Weights of a small transformer language model: 11 layers.
Each number is 128 + 24 x the weight over its row's rms, rounded and kept within 0 to 255. Layers, rows and columns count from 0. Numbers have three digits each. The size before them is the row's rms in percent of the matrix's.

# layer 8 MLP gate, 320x128, rms 0.145, rows 2-38, columns 0-127
096:120167102119150138164145091122137130141122122156122177114070130138150122140114128128126136205106078158172105140080128133136144127134144114134144192150118156114145121110134122120156125117098105106114140108074122116139137146124096101136090133136123107139145159124114105130124131118107097117104162156181105111167112127122139087126112142069109072154118140119116120111091137168113105126129
093:119145135162130140147116165142089135086149139113123085100068138146162121105146146143173126162121116083100133165151119120120166170127112093149144143146121194138142088114130158138107128135117136127133137118128162153116092072132093115136131106173112137112124125123127137125106177119127162111131170141102097119114142130127108099158146125138117132119085125094096125145142088114165130112186
101:122110148097108100161126145124142129163120152179170125159128126113171126134103126124162114123149137141169100161165134138182127111132115143121109104145093121128076105107146121142115116095138132146100162123143091130126155195141098144097148114118107083159095155131149140149160136117142082133155106144178133120132152136083093115124139171119075168151112108116125142137102139111101144114131
102:081113121150109113156159149173095134125144115119128120130114123145102098109115089121086167114151127123150164178116124135107125111128104097142163131137135157136181160126123118110146176180115114120147117159111112122093117111164109134124113104150148108080116138158152101156087137147133142146096105142158090139111103131161139096144079151108129114140142113088110146067118111122150088097118
100:106109154102123121124120147133105124095135141142115134173137123099134154106097115102119109156148156134109114130121156122136174134143126101081132065130107139115126127111151128107150141112125105165184157075102101156106163181160124159148166110118140133113099102078098142125126117136127100089122121124156166077152116136147101173133187161132158128121094089145131121142144132139140144147143
090:123131130138121150138104096176132100125142126128105146126154143128114135135112072132088089150144122088089081159112151147161170083145139109133145141151123134166166096087116123103092134140124124108140100133096161108150127117158110142122093089165109131106142127100101111103116112078164110126140171150147139160112166114068128116135094160125165121144110081124128133091124129157118137122122
102:134151131160132198119088103164110140150127106118141104152096153088139126105096128124105108088130088130112168116118151113132162074139118136137124157117143108167133123139108160168116109113178125126141131144111100128156129107146090117143140143128110143101121154127129115121121149103118150184109167118113138130155136165116127148092137132104124173097084138115099149123134151123051095098152
096:106090125146111115132160155120124094112174150126130123093172161096127120167115094169123116112132108096124168104138147145138083143105165160118179142118100145127122134111139113145159148120143128159149182120126120129176164129117149095135113143155165168144137118110114109136094108107130150089090155167140099128132119122099111134121149141095149133150118141145105092127134151117174101073168
103:117125130132123159152137095175158098117113108133151124133137173157125124125103115131088118111162134156111129142141150167124160107123180114139112144135112131125151098127108120142190112107113086111148125183174094134138157121135140096081152105129170120140174090120142149145118061115107113123124155132144128111100130161110091099174120112123123133105126095156139113100178136140165148144134
097:131107113171106115130107158120150144127144127065126090119114131140133154126093161138127092123130140146126121171100134133193151149161148133152104119141113133134105151109141131116150122186155054156115146173146146163071126132134118147152102109099171134098142128151116138163118153108119129142137177143152162134121162127137141115126152154064140102157099135126136124126105139124131166150114
101:085146124107145176164109117145102131093086127123164142130098096140136089130134137118143100136144139125136148147107134105111120132148123114157110129093116100148167129179165117136141124128108111149122111120163158097100143163063145149136154141087147070129136125108099142089137160154126129133135142122126116133190090147117123139106163100106114106157089179099116175151142133106138122126100
100:106121091103139116134140140158140097104098099136116140104117123138149171135127119135106157154116135119132149163131146149103139080088126093117143142130120089117174162140162121123145135114147095145137164127118152119146113131088129150147114106133153114129088081126083094118158085090100076106133106148163103140129084124142145093188133146144119092104124125163123115059125118146162132136149
098:144114095113165131150155160132144099102115128128089099087123130144108148147100137135140143093177144134157150140098137160134153153126152090103108103135086127165116151116117092114130146159110129134124127106103145104143112142083167154144168107094135101165090169173128127132110120125175097119118108117113098135147105114149133104147110146079162100129107153151096088139146067103108110118133
095:160096099153109127152142098148144136138173131145128103093128181109108128122164137126113115167129090155100118146104101102150131128110161117116149172143129106105143123147159140151152123105145118144119164122132092100141125145181135119154160107128142049108125149132112127143126114129082120138135095196146117085129088137127124132113119147132095187110100095141133160147142125162097120105142
100:138088105147182138109148106136096133101153096121128100058157143120123134114080127148100063134111133113111086107094124114138113114120182110118145137138127177109161101121103141136139147153135115091167115107160167147107116146135116077133082135169106111137130138122152116118126139146152102133170122138118143140126142162155113152101139167128143152119118101145141086126142119166149097107143
106:061147135121145139134130079137107087118128110121104143096149133111103108155104090208086117117133121125173104122151127144114114086105166118141145162128070161159166140159117091139141099106069115137132132132103164130129172172150095121110157113120113113115094133100136123107097114133130110147146140111144108120117164129140107124139107125108128128150102089126166141110113118139115116110132
098:115137158101121116105123150126108117147175164119154152145099121164141166112140123114106137104111125138142168119177121118132102093109116162178113126133117123100108112147154163130153106164133174119122128116148091101113114139118149152169127177125096163132091133150158142131172147196089119095088061120143161131150118125138113131129109095168132109140108146149143114136120113106115123093113
097:123177130150115146171118095155133146132124115129085107131172139108144116143150140132120104108139126141130089118117167126145096080122092155116173150126152140136151109170101156175099128143173151148088135130106104135152122120131131156154119094131118155147148163183087147128149129170141141102155125152148107110141148140111114123129118133134107102130140137134150120177091132119098085056099
107:128143127142091149130166121142127159129096131133148090107137137106162138083185131096123164149152158171141151138133154137134130103100113141101179163150135150099148129164099180132109116136164078174116110145120154179154106136117135152133136131158160088146165181132087140147119130142125131135167110148153138118173113143151097114138158148144113091127147119144146117117128153134116146119100
097:148112131139148115168190081123145102136169106149129140128098121159099125082104122154084121128167088122167105128125141112135130077157120171128141144138068109119096151109164140114155134129130119133110108136102116131118150142174107146142151061109113121140112153118108118151118107159123155113139138158139114130097114121105094141128154164108107154116092146119144114080125158148098153125086
108:079101110119143114162112139092097130144144124125111124112110111139131091119167146156176171136141150169140101110144119135105112123119121151119112171139086144132171120142139133090177153109116128158137142145132111133165123103149131115094154137095177124146095157141113075142145142144133115097128066126154128135163157117085122148099116116110114102118153113114178126133120126155082136109182
101:128111118071151126155103130119148135130135154104142104136160170130123137131147113180132134083165106109167117130161134133137081120116122098133068144093113153129162119156137152131133162084131153112116117133136121121124170115155110154105152138128210126113111174149158132115149130135140115092155161151120128129103140105120141077099116171145118125108136113160129097110169128146151080141133
103:129142128111119134183127167125101119101157141115155091166113109093143108138087136126165139167143157123121118069127142051137109136130183136116104153144121129142100122116122172152136126130114122103147160151166117112137128172112135123112081115113154159126077159096136141107141137146099133159127162101140092120148136144093098142128140141134132106108121176108130095090107136129125145080137
086:138141072150128072137117160149147070139177113092127120134111186114140127134156141143116137125171107139127142136145126076121120134143161113136130136094085152156098121133113108150133118161071091144127135106131132145143175127109075115152112132152138112114126125106084133153124117145107116121154141151133087131142085141163131143162138155129085107125078128111127125099123145137172119120169
106:113132102128109130149107122111089108131080103174092107145142126110113136110115121147102131163120141152177122086133139149112090159122098127115112140094136116158159099147118139178119139171116144109131125115084127116125116115138136130113106141118147132145105091163142152131145167119124139102100190120113107152092109173090146112122136100124135149136101107138125106127130168057146143061167
098:117124125140125111141156138138181140127108085187126097115146128126142083157127151153122099112110105141134118131146144150152117115122178106151136137140127175148127150140150116159131157119178093143129132111074122099138152132155102142102111102088165078119142106121122123128107093128152126149134098159165087149154097142129094105133126139087152127156163116156079140107122167158142103119081
115:120104115129119153144147121152132147139132065101147148136127133073165139152147130134090106081165073124136115138102112152114131085162102146149119112136178139163141144149109150096152151134122148131089143136128161105145139162134072111135121152123128135110147085103115055157139136120152161138141142178129120158122120124112134146141149107125146104166134125121185092137125152126111103108148
097:137143115090129101117175142164148132128157146118127138128155123133170152142149104118143145124124145106114103140141107134127153129156119157092106101146143109086124131137097105108110130118145106151112088149133138121149164127150109132150165149129105156132159154108090154159131086110158146127140115108222131123152139101112121115125094223090120151156143124155149119133115179152119134114128
098:118090133135105114115170072095102156112143126146160171117114113130101138152129127175141147104142117104124110135178139124117157106187167132125152103175130152119140107114152126144162136141110149154129137157087158167169111158134106080093141145134137124139110131129141114129101123101086127133128126154052129144148127137160106121135133136132144112130122113135180112184129083142144153139145
096:108091137108153124120115149138130140166077129111098144143106136138123122086113080134114105134132150140091101125120125111115124150102131150125151137174100116103113146131070125108145132113103111144218133118133117088081157151122139136126108108136126152109083118090159148125135142108154152120065144145140113114115159080129098146163152140097137110154105157170125123129150140110116133080144
107:093147150131115106123169107109145085073102113165135122131150127125134119163153112099115164163171144159173108123145141142116133129119097108143119127141086130117095111107105131154167155118104116179131160127097138118119168142144147139150137141136143110147133092150149077104181089135076123110084141155127091113124131142133163128102145116117141127133072148119181127123097126120150162129127
096:154142164145152152111158133134131088093117148126145106112111136148101121091213134149106113090163123094148149139197119112160129141135126136102193170136127144160140110120118121137131160134134150121173131097101126130113143163123117164128151149129125149137142118162136143132108169111132104133102167156117124086171118142135123116123144138113093136086110080159139128131105105121122155123171
106:141139104169088133132150097136112093127132140139136148126095134099178110135123086133106107118108096154159130135164105080132128117139084166132170088170112129148162141144114168161159063131140125168129124141135126116143137148136097140114124136135122146134117155099115120167116080149113146119128152083126152102135089125168124105126130154126144117171089150121128146078101175145131156106112
112:122107135117146130115120088176129152146160100158171123118159137086151118166126112177127132086160096119166118119126138106120133092132138116107130091123159160141111135144111139094176088120100149129144159154118118095108159166136124162083138145164109087153123143129120140156129092127125121062134143150092100134150138108133129123130103143106131141172112143110180108142156114133127101105175
097:121130105133175129092146163138099148068106119098119144105066072100165140124136070128125157143126140135134140155113129130130129131118169170163149167120125153130087154104115138111135132157077086066135144121136130152172174134153171129103149104111099107100110148148114102120135127109144137119149148135171102163139127118156118136145135139108113108120154131115133131140138127104127169120143
102:111159149094124084100161125157128168118133100090120167142107129134156095114127119127104121137109147117157136120125099130103104123159146146140121137103112107160119132166147152138155154141133126111091101155112103125107163128129160154141072186104180132150166105135112081105172152089127105120080128125172144093154135090137127109145116134135142133071140140130115148086134131113145140122168
100:106106146110140121094138135146094134084144078148163155163139124124141112155133137170146127117136085088113131121151066086115076137094152138155160152146138180130143109102178129125138161145130178133160135135151103104117162111160149097143129145148161130107136169162149142130124127164130168114137117130154098111111155117113087128103105139120150146129130167148137102163135164121152127130140
# layer 8 MLP up, 320x128, rms 0.154, rows 2-37, columns 0-127
096:118168148131148149123126138124092143152093127175110165147098067120144118132128118134151103153111109152107134168100140120113137128120118101123096164148154062104134130105127133129086122129127111144142125109101149085101069142149114075114123144131145106143137119149117095139114131111132080086103157138166135098159172146116142144115111097071129123132106136088084122142106156151116107146111
088:179049127134111113145158157156158134094133100154133171160112184135117108106126158138109131142130132157138104134122093124175115101093154115108147123135120085136085134139144136158122123126156119165143102160119141114104096140097155143159140158142121090112130112114126163122119136126105100103129118070135102151128112115084151102088159146091140154122107122113113099126140121155145104089143
095:128135129143139103142132145143118121105191129077118106127130123042120161134112121124085116105177140128123167121113148150135106086121145108070144119144149117138133161118172115134119123134079092125117148117124118146131130120126139114157136181168133132120108140130109114120140124094124144155153143147096142176152117101114189178135151140133147143144126118182130117148148122093104121091099
108:124159157141131128177115122131135115170110125154113138100154138151122137111119171125147145173134145122129153130157167108131118130126140095096133141135107168171157125139167156160108149167135109148126138144141103162125097134130131123170152075132124085118123114162174106107111147151147186107138142073151120153100138150083141128119102118120098070135107104075136144133127108132094156117102
092:145162101108149172102102124150137134138124111147128144152096129127133102116135124145132138127145120140116112103124151136116148134100140080064141155113169150132102092110167099096100111100175137100135137090121107138158145150119127123155118129146112098071111162106116150175120168111161123134088131071137122095116089141099106138143170102156122171129118106127112158102137117078160145135151
089:094117093136104166139166134139123138114132117091139111094164062121157102152148122131130100130154125143153080151159127105101132119156093105124124135145147149136155128130160132137134185126117110160152105170161173144139133089130144136121175121159115129109149117116128119115133148086116125106153147173146148132169161104120100088131112102143145162112108090092133127157092140092081116135147
094:119174084170088127164105124116112147125138096129166136140131142131113145131113127123166165115102115131121137113117120168127173114079176104119165153127097134141124108157147123138121126158126157126122140167152170111140137121112159133129198117140128093137164091139178144149131121112131131123106132181103145171160141130130109095162152089136149134100174154115130139149112108138168132156159
104:144078172119167172133135125104133116161158126149144127115136144152109102148149112104152080102115150072126137136128085112097092123114098137139110083119134119117091118144158156117113121114140152134136162127149146128139142112132125094137096167126151170091160140167146078124140144126145162123140091113140134104140139117139147126085106132148164114127094121167099072088100145136144085126159
104:104107143175125132142115113081161129089130145125126122117177123115084117173138117146111112152106155098127123122116107127148126109125140112107108105158149131085103138084110161154108111120146128152148097130108149095096158102135086164110159141115107140119151133158093154095130127177124173170119138144124090151086163101064126141107130121157156145186147128117115117148120152111146114117118
095:140142147103111115121127112167149146070125136137153171156120143149115082134109126133155103141138135115118133100100079124121133148160122170105114129138087105162138102139086096152129135089124135126133130092116088129166112160128151115132071138169121143132093147145171127133103172123108090137123152120167156130129114123097064114125147141147142133121127143122130131114134138051123089164102
098:126098125125121151114082142140112104161110083122095128094105089088134118106117130151121127100138152096107113052135102138167117126132105168109134113148127112152114152126148120127149121089094200119137118134130102146147129122092146106127152143137118140162155125089101106159159122156116108143151123077185128120147123126142121181096127127103121156118152129120074133109138105155084122136129
095:123144094127148109109158154159101102095090098118107167125092097134150135148127130101135195153108135112132096154115141136135136106127135111145118118122143097072167171156121089099126136125129108131146178108142173135118140139171094137138125094118141141136082079151135117122154142122078067118118141142155122117132106129126110102121121102140133105107150132127138142164097095162179118155119
094:175098160085149132152135151158150194101146156109175132104121154127134129154110107116119159155135098107131116126129119155145117120117092141098132120156137095089109155108124148113128125129124100130135103111145126124129072144102133110157111108106147128144137094100111147129128203132118102123092112080136123087109164164167129172160142146137094128125123129124127107146068113151107104147157
112:138110130125163091130119140179165120134147100178077167155135142140111119136095133151052132106116122098110108130100132096121101139128132122131124166114091142114085083113136116146124183090099129117136079156119114095098160148133150136101133110134103158119147116103116121128119118109166090182123136132116128135139166165105146093126108142117141162108095145122115119103127090126154116149149
094:107115149095144128123146110138121105117126119109152132164149099135125090132099109149148100112113128141130106129145156146130135128168198148144125113136111123132124110132132133096137080124122109146133136163134125121133062134136120097172165108140158094131089079103123088123103130131169115111162111142152097131122151128117127139109139144091108102110114190151110098178160110192142127165176
112:134068107172073134128089170133142132166118143121166163195093155107143119122155126116115157110128099139117159132141132139097104167141134151146128103156155151156122096107125118123126153110116082136122131135166094147141089129097140117148104162156118115106132083104128118136166133133128146155155099121142132107137091092092092095111145136105126152126130157102134138142160128157136149163169
097:097132138140161084109127148120109137151117161130113178149180135134100108125065075109144134160129128080139130157147155068110122122091126129093137132129153128132106153087098142190110144130121089122079099100128117143123163142112105155106120148150117104111079128141174135142100119091141151092137168091133114146099133144136120103155111120144131136159110127155146128116128132114142126111144
103:158115113130099057143116108137100095135143148150140134134107114155142153101118126108131115131117103119125155131123074105107120169108097120140125109080091128142108115084153107117117098132110122081144143125135127110096187102114128110100183124101077126107131107090141134155163130134162161143125131110119144169119112069099144130088088115167136148148093093117107130132136150139126112115139
095:161135129142137139113114148112087169166119142109178104128180113103141122122124111144142121129168085094148109111070119104144082137114163118115155180156174173123182169158102084172123083139121101146117147145110143138107143118116115114123112117164140142115169124112126138122127157109124107131106147133114128131145102120138126105122123134137147158123154099107129196146124116155122100160115
126:102132115137114167126125074108119174165101117121163156122117151131131133099188113108099119122125125137132164104115171117113146108144107145136114132111148101129176118145132133122121098134172152138137123114158165154116136081146099126100098149146184082104142123081086095140149109109115154162141114153132133119123112104147152114147062117093161113131145145133115131081154100119141148096129
103:110122115112114118166127166162129124126122103137074157138118143167159096127142140124128165137145136141141120115146146084157120153095148132110149131131123120164170133177126143155077122105114099119132057133160130117081162122117129158096084111121151174137119119147148122140111104102144125130104116121121129156145128097119139128167088122186128069147135118104191110097134112134110150126119
111:116168110098124160126135113120118140129104081156128136073116172113111162130112129112129157102151096119129137146151177157108116125069119107094134153181126179078160163137136122122125120103124109129097104149143156108110167143100154116152087112110106113154164114161133125127139163113139078123109126161123164114154157125131172121135095116118134119126105119091155088133152142149144120136161
093:120137141132115123126127132121129108185141149133125137137146140153100112077145101190088130129153125095137132132092099160154186104135136141127119136178125151101154133113162143105128129173093104120156144107191137126097124120150135140127125099127063124101105114163188131124094131147117143091150088119080107104085131093128130136100125161158109149115108120103116142121119126139118158120120
101:103117128134119120146172116106119119099096145130157124124149159131108174123102091132128105144117110178149099107112138140117130105085126140096160155160163161124135134124128138180168108145146149168086124141122137152101131176120142138151149137125131147118086072139162141147138122142105157114099112129120150094080122089121104071107134124139082120125125175078118156137136159155112161132114
093:129162135166098148116154110155135116137148154097111147183109109115151097137107099146178157103113089158112171106097159137139115077144111164132128118113135124121119142130177135080099174089160120182097147143139108107120130091132100129139118150132146119149146183148105164108152143105113121130165076150121143138118154104098123127139137123110112132104124141114127155112088149127109165136114
098:128127136112109163130118146154123110171085113126131121116119114094148110134138106154136125096165147137128146130115146158146188133109114149105149172107090127115124124071111136127134152152129154150109090146142072106121109124075142130119197147114088106173105135104112117124141156137077090120160122127139121114082146107128129145139112188107142115162138145154125113081154112134135139162149
105:138155145146120124117104160148130150135130114101135139118146122143113165110152122090116120133161119165127152160182153127091118102146118086089078095097131081112122157141142134144122104117170126159117143127150134123156165153135123147121160120115108100088145141092109085159138088122129144118149134128171115135134079117129160116102182093141144158127123195121143151115161142130095177132143
100:136133128112144146149115127108146111127110105127098138134127132161097146135097149115164116097117142126131127093112147140110108126093126125119157164105127121117155128092144143099127144133111145101118165110095126129144113117121124117132128108121143093144136092149188098134126124100132096082126137145088127107110148125127118095108091034132142138080141181127123142126182108163147135220104
094:114116120137133123165142188142144152136096129129135093130100137141137110120143151148127164102158131118129196109154144162095121158125099149105189124148115134064111127122106156140136160105146129110184135084118128107170105148130131120115099117155148135140128155180141108102150158138116156132096169111115163116171142137115103113139144143134141123107156101124141162143111138186119128108165
094:166163112135152146159094129114161208170145151116116121157155101128123109155127133125182104137140119174155139121092115127085142161178126148095094131129126122124099150129121131095164117137130106146159146132122127088102143163091121115111122091073132086116132114122097105173158140123133150120092125141102123131126114088132136151117124141153165153142155110113110106144136119099117174133104
105:148202113131142124109122124137094141108143088115115127082090106115156137132117124130137124100112142105134150100112114137102107142175117133066120184119142130140132111145109129128144131104160101105071108152145166145163131099147144111085123131107107091098129138118128095167129128148163140131150134157145121188137127169165121114145114125119128102158179167125129108128146101162133084103137
098:143093154154126132092096158136105139114118117097147144124125121117106151170138122098146115089088147131113116106101164145193129130135092147103163126101107160149175170111124150144130180150103126146162133143112142113146102091106112132097149146118096117123145096140161133082162111126164111152106104129138129109136099141131133099117104139146116085103154086130120142160121133123091083149181
114:123140123152081156101147073114151121102131140147124094126138117174107124193128136118118143129128140105107137122098095126151091150125116138118119089098108113124103095165121147146103154108127098151144131107117117135122091120107143172171131158100122126159137160159098169147178122097161116146139121137135118162098157134129186133106127116120129149134145084139134072151155078140130115129175
105:139104130123138159120132090150087161136163100126136179174118155119137138143186062162159118113114124134141092139116150124148137136137099136127140103122109113118128064105145096100135132134094131134118109131132115108128158109143155101165137118117121127093174126128099111135140130076120109078139066136135129151093140125144111097128106138110150136096123157156158083100129157092130095119105
095:111120095095137097109174120145127111183100126119103121139121135112120104082114139137124140134133122116125128135104096149200135132088158154129159147134139177125130141161128159157089145148118134098148099141106163141084101115107130104150122126150131173143099123106131153105136142080101092125136104129105165148101127107132113143123147166149075101128141080159136138121122139086131086170107
098:128108109134120142131127132063097135155138129155109133093183138148071136128142108110083147124116103136116124116156089141119132185110094102158102118139155144118132106119079120112126105137174133126184124140128131161136170093142119113119096133154116115121144150103117146101114108146131151152092105147156145124111125117119047137127113124102148119096122103102105106152138119115075124084101
# layer 8 MLP down (transposed), 320x128, rms 0.149, rows 2-37, columns 0-127
104:172173148091116123135091121121118125141071127179141136118156099111097130143103111101135149163077116129091112127101125137158158144123121121142117129176150186162142138117094148120166127116148142112109118137120154122134107135089120132087121146136141113148110150164115148114122172119113153093142129116100125134148138134144150132130162096153133073134125112158084115140123132111138145212156
094:134184151129158139110116111105158142174152127126133110071161132138129161096152131120108128110116136089208155132097158108088160125107109117088118149106099168103132162112108141126176145141138158096144132128141136128113141111076124124119110123096145123107095092137106104122116135118145180152125114135132156102088139156167114139127146141132126071107128123133158100122128132099128136114085
093:070143114115157124132132125122111107163094078087161093109131172133071123107151112161112070147132159123137136138151144087141118088167147120145123125133163137148158120143104140152121159112135113111142125120075169107128147153118160136108131100128104155082141130125113114141101154121108112124158130131151114100117129142143088125155138095136065139145118096100128121101151162116133117156080
109:107089121117125082099153124138137109093152136171136081146106129140107100145143130125121113175111137132052124089129098106160155111126133103164131125114092135121123121156121107110059089128132122191134146135161136131134126118152112124159126143164139075109104112125134142109139141131120170149113153134120101123104149116074121150093124095161144116108098135130091135147090105145107148135098
096:162123140167164158141187113163118156137166108141109144123114119122136137118189135119105113172097087137098097131127134063153136101120095134119141147125159079131128136113152138112110109146123168131126146111138139117128115093122120132129149121139147172128161121209116112096126116123136130148129140150137167107152110109108108111080126119154145132148142076156110181124134106110128094115103
088:091123116184184117193132119123105100136104139150104155162114127131094138107156156129143171119092139087129156155107126125119130161080109098143147127131146151125155136143154127150117132113154157077096142089136077145088098117184132142123115108162113126117138119153142158130122138158103131131132137119110106132136123113093182138109142122100107154120140124135107093108159089152163152140143
094:156100129099171116093127122145121137125145157130121116132130098092109111076121145113110096143171119110139110115131140094136140103129095147151123175127142100145116086172121152112089117094111127129186106122146105151087098147081101119167135091079163145154128139124091106114162121140124126153148145074132125098123134135112153146113136125104102128106100110135087103098141151161103083133108
104:145120175121137159110152111114122123162121127155147130134076109078137144119136122108136140088141143104069109138094099133114149146136099088145133129119165149153138137142124141111112136095124139147186098128057103111085118127130149139087114092095137131106126132160116127133151149183111149121141139077137137120131135152104135138110129085119100168069115111111107156154098112128125145166144
108:121125124113166099099178147097122126135138118161126124107149070113164158117148136153147074092154083132167126121171159135122111136131085141096132117128123123125143117131139152143123090134139159143096109126111108158087119151135162154112129152110105146139143145116087105094128141162149146126108124132131131129136149107061136147121122170153140133127143125130103128186105136156126096046128
097:121137121114179132127126165130103108136133094128132079165122138133168130100193143101129119141118125117132125129103162165177125081119139131128104165091150110135112143083163128113160150170104129132127108180136111113134108095141132154120142124136156093128146102136119115157101163108157111147128127158120135137125157136126110094044139175095151119158135071120137118122124123131136146110158
102:140103154127168130133115103144161179159150165187162123153127152113199126070137148132125127154092187126165141124188122122140129125101097119105121144122126109099106132171133168140150122135151135099143141114118112139137130118152127100135131142140120125144120153117099092145125153107080094153139136160099144143137170162144128114135126135100127163141155100145114149131108136145097105176123
094:159124157137140105119108156122149129173114105112135159091125135146134145121117124135152157116095147104042107118128119136091130162132135126123130095136106119158100131139144118122094145117086109108144112126126120128090138160090114132099161137100140124137139101131120166124107147096092106158116143131142118096161128085113124165144105054106099166131114153146105115136145136142127161211144
095:104143076131154164155121101093126149141121128123086121134144151164124119155131121109114135135078125122112142089113106117091156107118107106090167118145099121145149107151126107175106140157134144080116092140141134141112200186192140129120130162110131140166139105162097141145132119144123129118159161136128141132107112092122182122118142092089115116142143141135109113138105117112119124076112
109:117124142127119124128152153072113101148118152102113141090132146110094163131088121162145116110150116106206137152149112126087161143166138103153111096098123092154132120141072117104150141161112124090128169119139132118071126145136119124140117108129116157145083120134115127130143188139130164151123117091157186156150124147158135116154160131122126140136126160109166134113124143122131151091111
095:180113129133156113138121103097100156159148111104139109160144086146120142152150136127105142115092159111060204145091107104135080116119115104120101091159112161132147103134090123140152115114120131106132120140099108113114133099128115158116119122137111151136144108109095145107119103113097131154108141116160189159123131131168131119117127114129111156131113112109135100130107102086104184102089
107:100130125096086113103123137101119112123138167127107112131127125115155100130087071164125128094134125129111096161092123134126102092106159148078164112121061139169136111148130141108109109141121130113152135124099131116109151134147122178145106179130081126139118079107124161159124078113133081164148134103116126122139113132101128128129145142155131132115072118107080151095125123105137134087122
100:148111168111100158176157152129110134169113165126147123105135158124142178122146113115140112121129138114126135136088117189096139143097128136091120118112124070123112106077141109076177134131134116129128119128091135146162111161137098159117116138187135080132119109150098116145139129158125173100107132115119167103108115178094132138153136123117147153116140091147154122154138113148118134101158
105:107130184129120092143150150152140119153114180134110125095122179148130103121121115095147145187099147122168095156144152116100097129140143148125128117126186193143111129139115092127218143112133129128135115145145136116129077094083146115109087126137146119136106118122103091102091125122118111161149119133151122108121141125136131155157123086130123132134126123164133138090128113098100126118121
095:187110124114145116135130113126152125145131088158098163117113151132145165114114135107140107103146135123143138119131149080123146089151105124077084093174107134130112102117139163109102149126101122131143102101114078164178124147099147121140134125115104132151130091111156099089165118173102138156122136166088117148121111119100179128136110141152084111107099140092120159113142107127155132111086
116:110123105146158097140141115093127142161143156097114172143116151106086129115126122137138106117123129147090095057122168121121074073142121147109102132112175116128167134091124116093153109096138135131115113105107161095108134090122094147094112123147144117111111169130134097131111138132152158161147114139124154118181090116160182116159145131119138152096125121133112121106161095120142164137130
102:133130122068121104103097142122098123146122162154158139142106104131098097143133109126110153129105119087100147097151135136119092140120099125106154109117098110094133150112132073137158117123156125171135147103110124127183097120118075121130163128134138175110142133149101075154135150140141127131156142091129131112143103115106133132145149086185119109132114126155169113144178116186107111162110
112:139115102117145149125146166112121129124133137112155121142173135132139120151142184117129149114127124127183104177150141159141088143125117118143119123134145110150136094161145103139030135149137158156114097126122122107139104145127155111115163136124173096109168098120132124130156099127103087088124121137145112086128127134163129121142142128118092121142097169151126157122122151139113113209102
095:095100114116120152117114103097146145131112173130182137071118108148123093125146113103130134077115108160094104116148095130115139146123162112100150117111132123173155121119092083162078109136149099140134146103094117102131128150135136107149119142107124097117109149171086123143116140075118098175130113174118099112143081159133115118095116150151168135151166164126136120116151130114142123136145
104:114127149160104095149128147113126091143129147101114099135126199116090131132139150127137163144095137119136146131201131082126170130137173157113126124095085141172148150144108156208107122159143149111117109131101119116151151128113110130128132146120140113145107157108109152140113106160079131130166148130101126109117116118166132083134130157129089121119141144110159139095124124134164137085137
092:122114101133150108139135075119137098114110105169107125121143140112110112162147116109145122128147147117096140093124130151134108179140144142116136114121148123164138096162120117182121129149083135085144115142106145131145153166130128082153126133130086119087096093170137142158200114135138140109093154097138079123115079154104148130115106093132139128152124097136131102166146123085129130091165
098:106126136148110148134141122111158078122106142178110131162116106141091145113159128093151122142205102101183127115117120125153103101120152122096116087143101090103108123105126138138219134105154114099097141148134126145105123099111134132111141105118148089125106133114121129142109125121129125098144123137119175127147104093125105133134147123086170121128133138126139084141157164112128156167167
104:124156142117154108126117146087102115145181149130141156120109093098134125135140175146086114112113140141091069141099143123106109134120090120117116137122126108185169127119122095150099168174130105132178115128126146129108094107130125122107109129176138094168088110118147138134163117155140140151143135129134140160105168145106107165133128123109078066141129109115106136124113124145077104128152
099:145127135147103113114146081152140149123149131118131118083129109113222095148139105108116110137115142095172079152110132149142115140136118145144115117125132126075150083131098084114180129120113131141125120149115112154124119101108135142197122134154116131164094144120124139133142110154123154153141102123159135125131131112154096146118120174120157145172138115136147109113099142086131112065153
100:104122086104120082141117123147136149122135109133137103114089119147110142123161096150130128134084169117150109112091184120163118209126127132103134149064145098130170106116148145147124122153137098097107125134126147098108141147118127125093133129112150139116176114097150113152111159173137134125114136135116135131129118164183125116135163065133172126115119152102131121088136123140125174135142
096:110104150141112100114129115137141131090131120159158125128110134110156117138120095136119163115081128132074132096147109133129136122126094125131101157089132171151126158147197143125113148160106132146141150114113116165128096165144106141112109182162107135143143130173122097122120130148140119104144142150109090151113162139216159112100142103134100127136087115109094133137116112141141101186123
103:144133115157124093061130110145125142145144106098137088126089076122181119120162090131126139116141127141176108155123132133144139099151125145099110176092151119163151150181167166129104182140074140122123122120128144095093109118091118118129131160111145151170138162136131131145114151152113095117105131106131175136153126130109140099150134139109091138157140121113126120146121172114133116092121
099:126118131133132110165126135132109144140117142179146117141117124105137134105105127150129097166124120148030120120128137120091133147108133136158087162137133108138127108106128131134017108132145141137130168120124153148123090127126128148159127112124185072122098125163120132140113138142134158198120101134114127110140142167174124142108152125154135121128118152151121116138095115134126114127111
113:080132099113120144129121094112146129123101168132138148129127139153093131133128121130103130118155132093097124142134127148098092116107121117128113135107127116087112134118167091095049117147144107152114090124135116174117146108086114124141124170098146118117179138143145118111141143108154121167092109145140089168113134102085167149109089149110120120120117129139152084169139055141111122161140
108:127156113154105129096128137130094120156101096134128121160150143109109091173138130071161139167123120127081100125117089142149121105137160134145093116190159105080136131107099121108098122109139119103186122124104101102139133135138136117099108138171117141131149160128142105137148151178133124136119154167101134165082124095152117143131107125121113097097127143146144138164105090116125105181122
098:124125102109144156094148074116119158130119130111135132089113128164109230136149196122114139117049115116104129111127122166121107144109136104161129129106140143134141109123113086111119126126146117123125117136133088147122097069092109086105121119116133137127169136139101142113158109106109148168113120136101130097096101142141149092105118138110147130107140100129143090128145099123124144112125
096:115110101186124111098108133119136152120114176108109122114173098189129128106159115135076105137130082164169127153131133156109125109098152115133103124110151127126126138135068128138108138113099131123130115110118130156103090145111129125128111152163111122137132173113097195124141128113129116125122126130127172147120109096123135131144125178114117150188137084104123099081132092159105126106094